Weights of a small GPT-style language model, trained from scratch on English Wikipedia.
Training: a variant of Adam for these matrices, 170M tokens, 5179 steps.
Each number is 128 + 24 x the weight over its row's rms, rounded and kept within 0 to 255. Layers, rows and columns count from 0. Numbers have three digits each. The size before them is the row's rms in percent of the matrix's.

# layer 15 attention output, 192x384, rms 0.109, rows 0-191, columns 0-63
088:137076129142102146151145104124165118130128113124133100115096113085152113121108122126097142143138158127134128095151187118128129142123140138078097128115119128112126097146100143121110118101105146
091:118153170162115100120117110124163107140121132127143107125156166142126076113144140137136124152131108112174106157137154105132129112157136131161155104176127128166092094150152062113103144112120126
092:122164123113130106102091123119104147127136114140106127122149109111108166129110148097120150128112144111131173130083120180144138114104160142096131121165134132132124155109125183126163127092129134
084:100155127134132091168150108171125142115164133134139123152157093153127151180070122153107151115104118097146104147120167077147141148141090163106090124137135151126117143153156145082106104134127130
085:150152150136146170165122124152115103163135107144161067138134147168129130152141141141131102101175162121118125142100129096123131110141137142160094138143107139123128149138150095125112145102117108
093:142134110139154108108161133178121123103148097119134130138128103118104160121078147084103078082145142102139139167101128086089129086123166143168123112091120135116105136115132118142126119125148118
101:113143124109133155082128161108135108137129134138101120120154116128097102162110153114149152135125142114143143132136110135124151125148149135131091151100132132101141124119124170121123154104104099
097:136148147138156104123137090141172120105130120120111074131118138154116129124133119129132119099113133107120115110130165131121103126144109122142115158086115065113139114162129157139148114131140156
094:144116142127173090145099165133104123155145127130124116178157066144146098113140130116122110103149119160151143117066149160113138139088144145163133140117087140168173090104136147117099148136130155
096:118086138126110094114110152084125129171105138070112136170138095150111133126097145126127139138081152108090138141114117103101106114142151134119118124125077173108155104111140153149129139125093118
095:138137135151138098152087144145115114127102135119127124121128204089153105118120150154142099098149121080142139088140146151095123119142122112101142141118104131119101123162111146123117118111139110
095:162114096116149161124112164159136108117103135168104133104118134139118094174101069170141142177156142154110153103142137170064150123129121159137114121138175126136100136140102126162161147170150080
079:140117127112126150157143156093178132132132119099146123126112126142123123157100133086117142125130119134089125107127099116146151131099136128117115132095089114125139133145125110147125125152108118
099:099143125133145100123136123104088102119160140100085118127136147122129150102130121156134136142141112113147110143138138129106195159150161097131121124115132152117097180108128108110087110107138156
103:155157120137149113096146104160151142146144096154097114153132101131145161068119144115117126127112159122128159143122119126097086122125147140139150102115088089114165159142115115184084098137158136
093:097151141145121131167099130136134144112145148112177136143153146115137132148136140129111165098087099132137123100126106124096116140126152120126122109081099127157113173135095109134158126113091119
099:169164135107132134160087109081134103129114126163120139169135144096129140125126121117077117120151111101142124146131107144061138162104119126125152132120116106157157114143121148135078079082136107
097:149133115142158141123083125152116144154138143079125108121139163100142095133155144161121123115121149124148123150144108120090119173118138170074134106151132180120148127133131133183114167111161144
103:102151111161121143144170108103088111162129134145104134124170120147161134126137161145137098098100132118136149091101139093141143114113114118111131129099134101156127130138101116144106124147107094
099:136114121150132142157170131147152117148117096139124160157137124118116141109100145091091085130116111149168128089151112156090137121134103111084136134144137140135124144134144111136145086141090153
105:130126136119112129147171156112113133133095109122141154106111104097120093150146128086136155145159142144124113170102131156141117150149143109087126123099158112143112091142118133118151193130147096
095:138180130130134123168162150137100132116135107117059113143116114091140114136090131167141112122132144124146126125144127116126136129115143137122175106128182119093111121112103108141129128100125165
094:141129097135112114150120130148155109099163180081098141107153133116150140136154122143108129125132100092126131146133136206162163131133145082123127113158137143153092141121112127159144117084111125
102:104111128135130135122126133162140140123129142145115184140102135133092114139105094139140137128141159130126122180102124104093172184160140086113111136114146116107116157131122122168153109124118124
109:178089123153101172068129089080127165076091129107175189134092127152098127137149125108134130103108114138203103134156123150170108133137131106099126112130130115130112132144140159136124171157141099
107:093101113149117156140132142119104100156139125136147132173145153106129089150119104134159160113097149155164121127116107113157149123165100139160142131136145106122139108114143103140128134135163120
103:090111134110132112131145096137157128155130130124166144105092135147114110160082113129105164112186104122142127131148159143120176150113120104144103135121157077115148119142138093103153189148138174
103:149158127101087129125092144106086142128122143146118135103127112130175149131148083131173131112162071153146131145155133120139124132165116127126138109121138132137116159191121119139141107142144101
096:131130129130103174141137065109157160129133140133128101145163082137106103093130148162066153124139123126147135145157105113132142135132107101134177153122106116126110114138146102131138144130134085
097:121129124176125115124116102088149124140121129100076152121132102154130176123156139169112094101133099129146130129190156130130108098165088109143117103084112101160124096116194169108139146149135118
108:161076144161174112124154128090116148142110109119157117131124135159088142135137147136113106119085125148110122111114124110131126097126190149131126141107118109163130117117150144141178129136154127
095:081102122146120148108092143096119107143132155175124128091132143065125127122152166097140126147183138170133115150102110133127105140122130112160106115145146121107132142108118123080095123099164122
105:117132113184137121142144137133126135133142131125140097137111177139076099105135119117130102141114158141108106141152130132102137114125180104139134137132139110084129135123138124157108100130095138
091:141130106131136139134116104147139077126119193125110110152095218123120144150158139202137157087114133141130122151117131126107142125103118131125159114110122142133148135129137149124146103120104132
099:143137150185132120159116162142097136118142131152098113178109174168088134147161150128106113116084112097149129148129155113127153093106110152142126155160081115148175129141136188156121167093112111
094:135135106127140158123121122133142109156120108125111131141127148133135162151144125168093111113109121151128155128085102099128097103077110145076140128108159151112128107075146119124149121103108100
097:140149177157160113118102120106157134138135145138116131130112136117134098128092093117107151103146136148095114124108101122128096110122106102127099138143159127118111163142122110107147145159124093
095:125115169086093136131156124127084117105140079156116152096138120094140109096118130111101108080161131137114121123151154127149156108122177158120116126096135132084134142122163145106138123174090135
100:132145152150131147112125096161117143135151081107105092134145153182124134141132105129159098135158115120119128137140128110116137111143096098139150145139124193115139152104101145113133112089146185
095:089130156119144124119133129103100120121174125134166141139122189111128108113120109122117105150109151129102168097162149134115143089056113115126149102179114122138134144147151109124129102088139123
095:105167154156130122127119133143108162117157121136117143176101109140134158145152145122172132121098083090096120094122147128102131123130132105115111161140127163133155108120143129152115141147152167
106:148109163139126114145133107154116086173126125154152141133089118147102152147147166168143119137158142102134100137138138151144106106127119150173131113100128126120137172174140173121123145120132184
098:115110105138104130117100099079116153110100113105146103131178160071103151101139151149112136126144135058158148145095158119143133154165134165130124153129129118174172122123106102101139099108112097
104:149149107155149119132124091119157153111130126140110116149139144190108153167108137173117099123063153119107136118109131132158118106139142133140077118113105129080097173114117128093127116118159152
105:127118092073116136107064144132108145165139128181140101133117164120115130156094145125111142121127124130145131128152110124118129127157130109134118121071117150124110172083122115134133169128069153
097:099145122140103123146154109154135099110088107134114153130086155133123109074122134160075124113113105093125083130137122113152087111084149116179121129122180127086176139174115089116184132038083116
096:073180177174163102143137105094137080120130138114139136151152154142146121128099155118083142097124091099140100104127136075072129099143138136071121084114125137099091126089134114109092156134143118
188:103133103116074125138103102119062138146115073076153104150069104129128124096121081136095106179098135141136131122113156122115145101122123125074118111135129101140117145143130145134153121131126130
112:135112151151134156125128117081146164171095161145142091141139074168093110172140127130125162091085120150115156111162111117159084140114141141108104107152104140167128110129132142125133138149141116
100:125179111139144142142117121104111130169153109149130134142138145112092133126122122174160126117122151177149148149128098170114129096128171124149121098110115158131087127126072160142084107092133198
102:108156127148154123140104098106156105162125083127156141196098141141120145101130153132178162124118118107082094144128130128142139113121074105120112141130152122109129160137114106086139153138134150
104:125138123116113124096109149146137107114109112108114102141148158117144146135156094175144122112081135129150132085120101114128141147083092125101154136117150082129125150140124102110169133133163133
098:107111110110119097134142129063132142145158113149131124146072141146121136140170189096146127155179136112101078132127093161153115096113125134115093138137168137110096089136113148164151084137100111
103:128141106138143139135126185083134115116074094124130171126130085107127062138119123104133142133124158132099090156135142100150149102141136132121113118139154098187123133162138131109159124084127138
100:108086162119134143111162116155148122136125145112159124137104159165151142159124104088160147127147112157143150152171090156116105104098113145138119119103131116112114140164155141187124127105131175
099:093107091082153144103123147116145112148158107123131128113163173126121157113133119127137109126165157118162129146179159124121129138153098141141116118119115133105130140112161128110112133118143126
100:143128092174127113088061108141136087106119158132097073146094111148119162166117142135171134102181134143133102121157148130117124134166139152089115098101107148120116139114106158092108103119130135
117:125098094067162140123148095125165128082128148190093163126094151126140153093105108112118161116153126105144129126136147074128116111118165095159125099110100095182110159123171147131138101162131095
095:089110121120130095122138101161135180148107099115140129118132112125168119112163120117136155123125132148140104142132120116107100160156122177141124134121160139161144129113140168145109110133121124
096:107136122083070131127119184154078062136123155128101080117125142147146130160113137121159110118115110130166141160128107126157100112137116127147129127121135086136132141114106086157135103164120133
097:207143129133134115111135137132143078115150137124111120127139121151103136137134072158091123144130128110105118105129113147090134137141095122131107134107150091092110133156108176117124112127122167
099:127114100128143158105127145121169165094131103175116127114165142130095136144137132115079106104092107139113129116122124114150137115143109083121127139152136102171103124109087145135144108115093125
100:109145139124132140104090108104107105146138104124108094108143144131112135103141124122083118173143125139136103145148111122167122152145115127133096133142097098115122095117095118131115138089100130
101:141140129110111158120139127106146097107158109111147102126114121155119114142080152116131107118143145164126096120108120132140128139155143101114167143148127078110093177121124143120121129143124112
100:144114146140168106116153092124126121123095152119137101144155123147123087111092103164113171084052162137157125089079124121112113128144081107145107132120093119077105114109154092144112118113102119
103:122101104140151155127133097093111130077180153117136123160127090119107129107148122141112118146112151114145065134083151166127116140118113093138129094107149105135145119111138156146117132115113096
100:125139147090134135135099142177090119125134114101100150138102101149103173086099158093145087185145120119105134145154138140138131129118134130138132119129124134127099126129152148135119157149122087
097:084146136158121133133125150128127140147119097164127131143162106183132155131124109107140105124123176121155107119133149121134137158139125085177131144115150119136156176082151165093136157129145179
098:125192110116142176147100151152097113182146123116152132153130134158116162107109130091134117149134128147156105189140124117089115111106167129108154104163122147144096134095166133115147134200095143
097:155128126076118112087125136150111133106165114119145123099125119124114124145132146118144108121177116126112109163106061126121125094138098132100098139114135129117148119161111121125123119109062139
096:164142127125130115114153108096138089141125132135128087155122143116144090185175113078125112135148124188141123104112133124122126124122118105089130133094130151158143158156075124157144120109112139
096:124106105109112096114116164114108112133121108102156150125118087110128146132117107105123197143105123124072142141131120180120146142099122134090087159105126132110115145111141119135151078123136146
104:172192093158109153119090106131148144147111147134104120133134084121100088162100129143151153108109104108119148100121111127105131125115138123120117129146153113124164089149095144123152134143110138
097:093150134185117151148117094100115135117125098111159138144106127159089165194145141157162116127074134118154152123125125120094119132139106085156130101139149109176122101114133128110112150096115145
102:138051095122129138106117132126109116125092146140164135133159165133121149090143099107116111114143157142147119105141153152121171121107119148157117130136113137140106090123121181109126087153078104
105:136115134124138139142139100118156140143181125167125112157149101103129143130098098134141118172098111088108142131144175086185136154117155159165115122137108082139130120133149107129074126127102109
096:169144098101148140122147127124106131118105128101131135135113136162141136140089126112133180134126140137124145140091097173118153133138099107151144139122110125115059128111129139166138141125106155
099:161136130123118106102141106144126094120124113133129063112152143139127132171140171127119100119179143087120119117103127122159132142125149129132154133107117145110110142127140153143152149140159099
100:095149142104114137114079135132137150106129067175118134123116172120165129123171116133144150121148128099141141082146147115146104151158126126158149174089110175102139109149120120150113163109136150
107:130136141117112110133096122119153141117150128134096160133121177113156109123134133144145115101159143139109127138063131130148099143152130112134145116149103130163183100102096128131147113142123132
101:138141108152085105124092120178101153119145146163154131133130145097120100116100133097148141144128106136090113135135101132135128147133152154091156144145142131116101131125159133100106118141121186
103:137139113158137119095058127156132132141125172150134116140133098152103132139139154067172147126130095133128114104138153133130161140143124102139141132105146130141093074107099137094090123133122135
097:141133151138160135105126140166175132119067123096159177151119101117133148137099115115146127135096139132116125147124154107106095142118183113076104120127087115165084109115045098099132146148117123
094:041118124119156118131127135124146112138120190115147141128138092144100122165132099107124142149145127119119163100148120175087147141115119148099083082149095126129138141148093158060140109143136122
097:104133181130143162146083096121121164147149096120102133148122106088105136103142127130197130140126136148145135143104145105106149135119136124136082177143156159080121100140108144134119122146158107
097:117143148180096139124136092147120122096143111122106126167105132081086095147112131131151153096149205096168144138115096125146157135120131145145115127109145085119152129110137114109148145095164123
088:133142154159199129112106097147113095176142130141127116108124131160131145134145114113114121115127139154128150124121113155131119153147111132145151150121108096126164135091131130119104122109118142
099:110152135099106100152104118089146129119101165167126122125157127177142145153161172134119130110153130112109139119146103080122127120124137137134128142119132123133116125145116140144125119129110127
100:133169138130131108095128130139123094113098116142103130120104102149117126165128117138123167102084143098134153156106144139142114102099102126125142117085140134114058154170144096170103145138156098
100:134158140149111123139122147155120145137155138161128084150150114175168137119160143109103124137082108155143142134135134100114148141123126074102127093123118165150112125123140161144148137148149132
103:164181116161101110122099091137191138107140122129128138158167105149131142130145096146082139125150124137136133141122138116118129133119166146122124111118174171121150133155139115078180115132131133
109:165152150183089157135104084107178157120154132110123098128156104170076089117128092165123143134081110114117122120107137115119083105163144129106165102143149104105119136119109125154123137131176115
090:096111098124105137163109151152126119093152163124068114122127112168110132143123152089138131116128115154126140104087070103079139103147120137103184143146141172110141158139115132149131153128123088
097:086167102113120134144121102144096144114147137165136151139103112111154099132115176103113185140157104091131106103105103102091125094107114132134111110149137142144118114102158114111148088151127134
097:133156127136134137137140121142142155138134155131142085117152146125102080175075156127129116141165167126159157159091119156110134138108155154105159168134153126128144113159113133097112152152097172
101:116083115117129160121167143131111120114146108124127140117149102105121121119110151116126136093170172140103125155127120119168119141105135150126106118141085118103100112119135143131166114133116115
105:155121109181124132116135089117171128130143139108141122175149099135128094116148110129123128095093117151126149151136106118134125131122092146123100108144132110093110130118139142140134132076137124
101:118096149135141117101114106122103157140159136126140124133168118129114123165162133163134101145119101154147128162121096137163141143130140143139143135109155161172146162124147182114156126137114141
091:122144112133134120141105145151130101099134150131142127091132073140118154176159151104142126141079124176099145129130136130104159124156125097101131121124166119116096129115145132145167160082127100
093:136148150140133119122147080127143154126137115137135097186151162125106163144126148149094085140113169146182145125116155119135125124130162124117143147131106121091137127168141131161169152110120150
095:084113145166153154113127121120125104115116103155133099165085143137130113141169118146133105117132085148113129109074131130115159106082135167129111147108097119153122118128123131117125113159153142
096:138116168117112098117120131143138143094159161144138117123124143111162146146143137154129134112160126160136109126119104153120132122114138096094098124109171137070144110153120142106052117108136087
097:115113070142167110119110134152150180136112184113171098124123143127112121114139121160125138140168120122168140088143130070155131125104107131173159150153173106089121144138067166107099090135119118
104:144101131144129127132167077134131172127138123149113102124140111127096121086108135136119101126110139136118152143136170138129098103130148145132083153211126113121128122116138175157128140100166136
101:144109132156126157117149118135153205149109107153103125177132135103180144115173151138102137127114131145141135127161130130161093131147124110064087122114161114121114116167152162120118132105157117
098:155149098141102143116141127142135129137118167104144106129155142128132167119131129177144159119124125111095103193125150138167128117140131126115138162141188133133116125114182122110115118161119159
097:123162157147156108138121087124145119145170157114135098159116164166166153131122142133125107160157096165185125167147087114168140143107168123104120135139110103113113174118094098106153097147171093
101:161125145129131169156103111093159115097111147137143144118095157151135136140133132098155098130144142123145088135127130114142145087135123137076182102112118093102117142122113156104178138105116125
100:154165133121146087147124148105165135124114104142138133144154169135088151150135113111176138129143111136152125109136163116132126143142098144106140130123128100120143132095148119167115144121146164
098:118152108118105147098136166139107102117132137156131107136105073139152097108143130133170157148139170163129088112170158153110129065142137081101121189156136123131102124109090135111132151133117111
096:152108153106123154142149174135106120133135124122127095155094128137149129159147133140127100124167094151124166127105116129117148125125110076151137146171121125150094111139097071129102133151142125
099:150128141109119110135146166136137160151103153146139172090153132110171147100135151179100149108154136096156141132096168141140111129134144123114130160130156139123134191151115095155146134122127092
104:170123144157136082137129142093123112172143151142159151126150173129117111107121107158141123139117089125157104141110130134137134124125096137115107153133129088146122127154110132136128117093171144
100:088169125167178111119117126123143124137136100133134148149087110150112139121138103113129132096157166115107170134090122148175127127137084164093117133131104083140125154099102120138156144160145110
092:140167078137115114173126149119088117125141120108099131128095157172133136148139107103103119150145111164119103122116150146150096143145124113134126152106098103107161080140144133127145129117112141
097:155085121109114158188117137119138113132140137139114101175160130122165137087154136110119102096135129116143140137136159134139152145116117116096075144166117119116110137131154158163131137116106096
109:131142114147126143132115122136129100104099119088144125126164118162117138149143157166153117137135115114172157104157103145143102109099144088131098105126136118107132147130114151113121141129117118
097:153163111144179118136122143124088155156106131136111164111095123117109143118184120125116136130167116122129152142148118151137150165149146139119124152143094097114141099120143139078133100181154151
096:158090094133091086148079152058100075124145158125107125123155162129106128140140148125092130126116115170117135165129113121133122096139093093118106130109098120149143134115099118127136153124107164
108:161122137099121086116129102138112175049110091112131142143126158080144122103116134143096120108122118090097151119096105130108111115167146113131154119093099084129108094081149149109160115139092131
095:156123153157120124118127103157153071108096142122116111144144181153156086143128119090091140114132070132136105115115131142119151074128155126118140113108125089102114107106118108087114130115151131
095:163132123122145101137133108127139128132110117142094140115128119156134131149088086137142133116121135138141136113126135110171130145134123097166154141133118173157103107111147148153189104106183132
104:112148123128166096121119122165137137158105111181164088110141100172104154113140090106132136166115129118160155147137110102107116157098099143135169150139160132095136138156124112120149103164134123
098:156109148122180143141107103105114147144150116109121115140145116108183124114133136131150149110105139104123126127115129127132115128127115113137132128101120126148119167134107152146176136152153153
100:112117115152117139147106122171108118118102119069105156100145125132062087138112110156120104112141154147117105128149132142088119140118128134137127111134148083088141139115111115134149143146144170
097:126119126170137149150131150158117093120119132109096108103137117098109105162103157083117104114138141114121094117113143114133109130126148123114117119101132116115118100126136109179124108150111117
099:074104150082179105131125171110086139138111096159132159134124139143113166128141108110173122172181138127172096113090125103148147136150131158108140125159133121122106100119129106119082131149115121
098:133137150110119139137128107091145166115164136132149122165094193113104144129130101082144131119145143113159133155180104120124125112168152109140135142135110069138149139113118131136132093140135160
101:115098132121096149109156101131154091125130115144128162154105137159164088099161162185103119134132120133156127112147141114125103156145170132119120145133149114148141133119152116121111131132126102
093:161132116096123099115105154160159117131105138113131120073131101124137085142123132056128163123145097134135147124117130122121139118151113143120125068113131131094145168101143097150133097090096140
101:135140128124099113141118122121114152109078137144148118097118102136084134120142137104119131131115141118120071090131172124112120092146110140123150141132122130141137130111114114102181112161139138
098:154148094146091045103160166098160134129134129113095129152171165123149108125132133136059122102138123165118101142179113098133103105156124106108149096121112118165128134143141099138082079112121111
103:094177084106150105119149147120141129146145133158143143133097137127118106102092070118150146119207090129114067061178147130142134167131147102139133130128115149103114132096146093114143093105154104
104:105152097125090117136161112136142119132123098134057136112138130098159124128128139178092141142102126116130148149134116118161152182124087122088153121116139129075140095101098154136098142137188132
100:107133110122123118093133118122115121110123120154155120085154166127137114108129150135127118110151162132133156114110112089126121121110130100113123154143140091110139123112148090142108103110105127
101:160116091127116093135112135118129118081136144154122133130088130063154112111143141114108134144139146141103101090162076109132116118128105180083124123138144095137148167152145167149110132133136142
109:129088138154137116135129093148080080167115163131103198097123127160121133171137137116120133116100098154142079137146157134134157145132122160134113167118117151116180094083140120154145138092161110
100:124133176168116089151160159145192176131143172083102113146095143171131117158115073140150141083093128109104107098135110118090125136102169158128137101133079134126137126118121135098100134164134129
101:157078108100095142130154108092145113109100143114157136168124091124120141105122120107151158103140111124106102166142097093099139141120163146093187121177168134160107151130161133123153108104116158
094:132115139082136160139146172134128146089099128137077125088145152109135096139109128083109118153173133189142116138110126098120106120159116112112145154091128114141141161129122146108140127126129108
103:164087166143102109091114110167110109127170113137121131125146190149160110109116173126150161122136115157138136138101165157120101119137141107127084112131127149112177166126122135059107094107137134
103:169136134109124145118137092128137111147109160155146051138112124186157170145120139123127098153122138103131151079124166124138131101151125160131148142108138115145145116149120116154142112085076138
109:121082111151118138102136096130181117143112125128128138085138150100133113124171134129097116110083122149157118121099123143151164167139114120096149155120108156134139094163145100127131105129153143
100:178153129150126136094159119112120123120102117145128163124115134148158111110096144123126109115113129134132130102128081132105117126100153192117115121142107136130132148116143136081146129121132095
096:153142128128121109117165144124163148110126139144127108100178144169099116154121118127082133109121119095126131163088125157107162157166138118136123112151106137122135161160136120139119143093138120
110:145097150156172138116090118124115145101146128139113101167147138103087139102095137109099108117075161117151146109111132125127095149161139106160117138098139157126142156131124145102122113171105122
105:123115130068125105143174139159110123109103111151109147089113143111166102126130153160132133123136145116112143131095124148150140094127101141139144115147093140104143166076098155142137135142118126
097:144164125139094122114138130133087132098121128077121130142108098111096114110137106102112145156141139099159127060117117141178138118137138121104161112131114103082131154132165118150131127187145153
099:082123153062093129116125151156119133146120106090144133100135111142147127142149116095186125117150107135129148071127086146131155097177138168138134128152164124171121149120111165148080096105150098
098:143175095072091144115128170173093121120194128134137160111166126133144147148119115118104110162115086121161102130101142173106139118132098136163174152143137096128155136092159125146102123150110127
095:128128137123095129130153109145077130121126134151135135143137157135163150121135111132127108099117175168078126038130125145120135128115161141157132150146149120123138093120136116147127125118133086
103:154072116102123111143138152153112112086111134105101157118156109087127153159146108102132123127099126120146149084107167145140166156143169149132107114186100081118061145109144136140129125064141121
100:101128161076139144145075123114139124110098123108155154093122151139167155153156106143156088124145156135171090124154167144181088113133115162120139130110145191119118093109122142166096109138126136
094:118159160181114135146129142124122103170151138149142107158118073161108150211099099152137131128123112125157121128120174184110125102118130143173132081082153126124121127161119120104168139129169078
106:128092113125117131176153171152120144156148138137137090112086130154122136106085172116167114150110177123144082133137120141127115127128118116134105141142124077148166174116126104109102112144118107
102:131118127124110128136140150150128085128125131123146106197101085114147115117134122096113145102158157112152146161142137122108104166116116155135116117120140149117132128104113103100142123129109176
099:152100136149124165126133133159151102127085147187133173124139080101198095083121113091127124161114151112139147097123072122155107114104117108119131128107123140146113120109144128135148130129068137
107:119123123164163134124099134129129168121156099081125120153151131130064131158108145117124123138098152078123121120134128120124108151134092121072114155160135101147159151147114074115161131105092115
100:109127102135134169116126135146137148110101066116113103123126147137115126146127127146153136121139099120116140090139116125133122137158118148117134172116132132102091150141165127144154096146128183
091:113078107107127146107136146146142130133158135137100097091111106134149104080105101112148125167191138162108139170118137146138122141173093115126127119134111138129139125127104137119124101135128077
105:139114159144092141158109140170104109104112127157163118127166112118120138147146139135116144173082124133097123162122133149091110141146101147109101126125131122144114145143145127112120116104130141
094:100108073103114139117151118133118136111135101089130158114139124139099121137113132135102120110081169121130096116113096136189109115122099114132099136121148131148101135106093183115139132121089146
097:115079149109142120136117148161127099091142107148105172160147146085166111124108151124113127139122129129106114099158080094111094160097119137160126102127148129084105087128116150150092127100140151
099:100126140096131118125172103150129135108143162113133108101105146114160115144161152117139144121175126156131133130145143127126103126153118159147112135118137146171074146102101115128134117110111140
092:157124115115168110138097121129118131137089126132126088161148147141123111118127171125144152156138162137136096099125087091106125148114148075117118126144164136129151142150175132133134125088161143
104:063106131192124126149101138125116106109167159136134137116119121154133096153083142122162130136086103109097117171127106100124153137165082158109174151159080144117168129137123161121115160117158140
096:143143140158105161143102113116137134141087154131097096168131100144129126141130127120105103145125151133142107123069129094148143118129126189127103138138157142146101124117077129109115124143140148
100:143128145161109102128126139157133061110141124150105105156110099114139123155137129191092136143120176130160123169100116130122130141153152139100132129129101082130094089159132135111123170122117142
098:110103102126113103113129132170141115122155130127100098087133130122135189105124121150160166107113118113112147133134146166114128133132125134186145133113113103120090111126144135133140081113153100
093:124113132108113114132119150143106115110104120149164124121110171083158066116132123105130118140183115167136118150113176133126141087137151134169121097102177127132140133124114100111163104130133145
109:138097115159131137171142100112151099094146111097104154166158127188129103127106130123121102145134078144145126151097121137145142160155142132118131123103109121087124150117142185126118101101091079
098:122094089146115153125149124107137093111139126167143129139164077087127123117144093127123162148127117076133160109097141134115100133128144152181114166100131158154085073138139116109118126127139154
097:097203158128148112115161126121077180085133107152121129121140138145143144141117095073129147116142109129152139134128136136120096099102128104123122130114157099151165136071151107152097092106117115
102:130144127168119130108144118107101140101138117124133135131165136132089178105130110101107146133168094133164122110101085136158120132101127135134144093123125115178132116093124133092063115121120133
109:129146145169157156124119137185099150112150144173125101169139143190127122139123179163114160086111123090153128109100154112097141130152114161159157119142151108137130130123132112142108126160124144
094:128101095134130105120156155103130092146134132126095063125104136118110139110159089132092131111102130112137100129119114104119129131090143106159090154154110139131110105167183179130138140173117126
096:092186124092146094147167148145150165120117095106121141154130128132145145148155117102113103116134142118107159132152139135138137129139122095121150064147101180125159106090138104146130134167107147
106:071164155129116093151160165081173136116108176108110103117149124128112136097130127098109133144143105114152130131094134117107152130119144092127166147102125144098110145103144068139128129133171143
100:119152149130092100129158139147054135123140155155163098114175118106099162112115053115166093125110112171103136127070163137147101147118107153100111102178143112120089149098182080103123111153119121
103:155098148111111157106145164161120105151120132120116116082103147054121134125180113156103107112145107123159107121121110135166118121190154116132122138155128129102127126123153144135147124084135159
097:114144143124140114134120104134078151113108138130140119099124116123116138085129121119130075139151112120140095158125111153096119142094102186095145130115156123128119127143129149139158137144123123
098:098106129137146150123126087149151140105126131105111162110130106154124121167145121150100117145125171124142095127188109134095132117137143124105147175123093151146146137136147129120144097108157132
101:154143113138099132135096104095100157099154125143115138130125156182112133158156102082164138143136135152111154134130137121131142114130132088124134112132155090091140125132143089100133130132124166
109:103122124125134142093160127082097113139118115094171148074115116043140116140156130109127116131183080153121157144139128144121126108114159115153122174146117119086107140152118150088107095144119166
101:107154130154135120129088077099106102096098144129141096168110167103111123100124140164129125104130151182133135151126125079124127093156101147147131094134121126140145091127151122115119140132073127
105:146110145123146089144102133151097140125128104114117133108105088106088121077102156131128161117103162126120106188081191146130100133164140126104195118137166132097094116145148101135114124119128152
099:104129165149157081116112133136167171111149142107122092134145103123110143096149128180160121144192083061134104139169148111154122109130115129064118171113154119119110145058139119154123131121110125
097:138133107142129110133122083147136125135140109111129095141127098123125130130142129143127172159105161130101114131173109139137168139159140150130110184130146138159106170120114112128149131096095123
097:136105123125122136140120157124145153163168116102111166115114130139150123138126115075142137132146169122139145164103113160114131105121106120137135117097132125085129059143101137104097128122129103
107:190097174118111117108143153116138121079153129131123109148113108124142111106119157150155149128123150129110114089149172145125092151151127141152136153083131151141062083126143140116128110114121126
099:104096095134131158152156140162124100140086084120090075123116120140201144099141111130153150117157115084114121137105128084166127122156094151174099148097126164151132156120092140090127146118114108
094:082093145115115121115143133137122139110115105128080107111119128112113096053120136161091107112109136139113119139133138106138162116124149117141130123145173109090138128089165125146136161164125144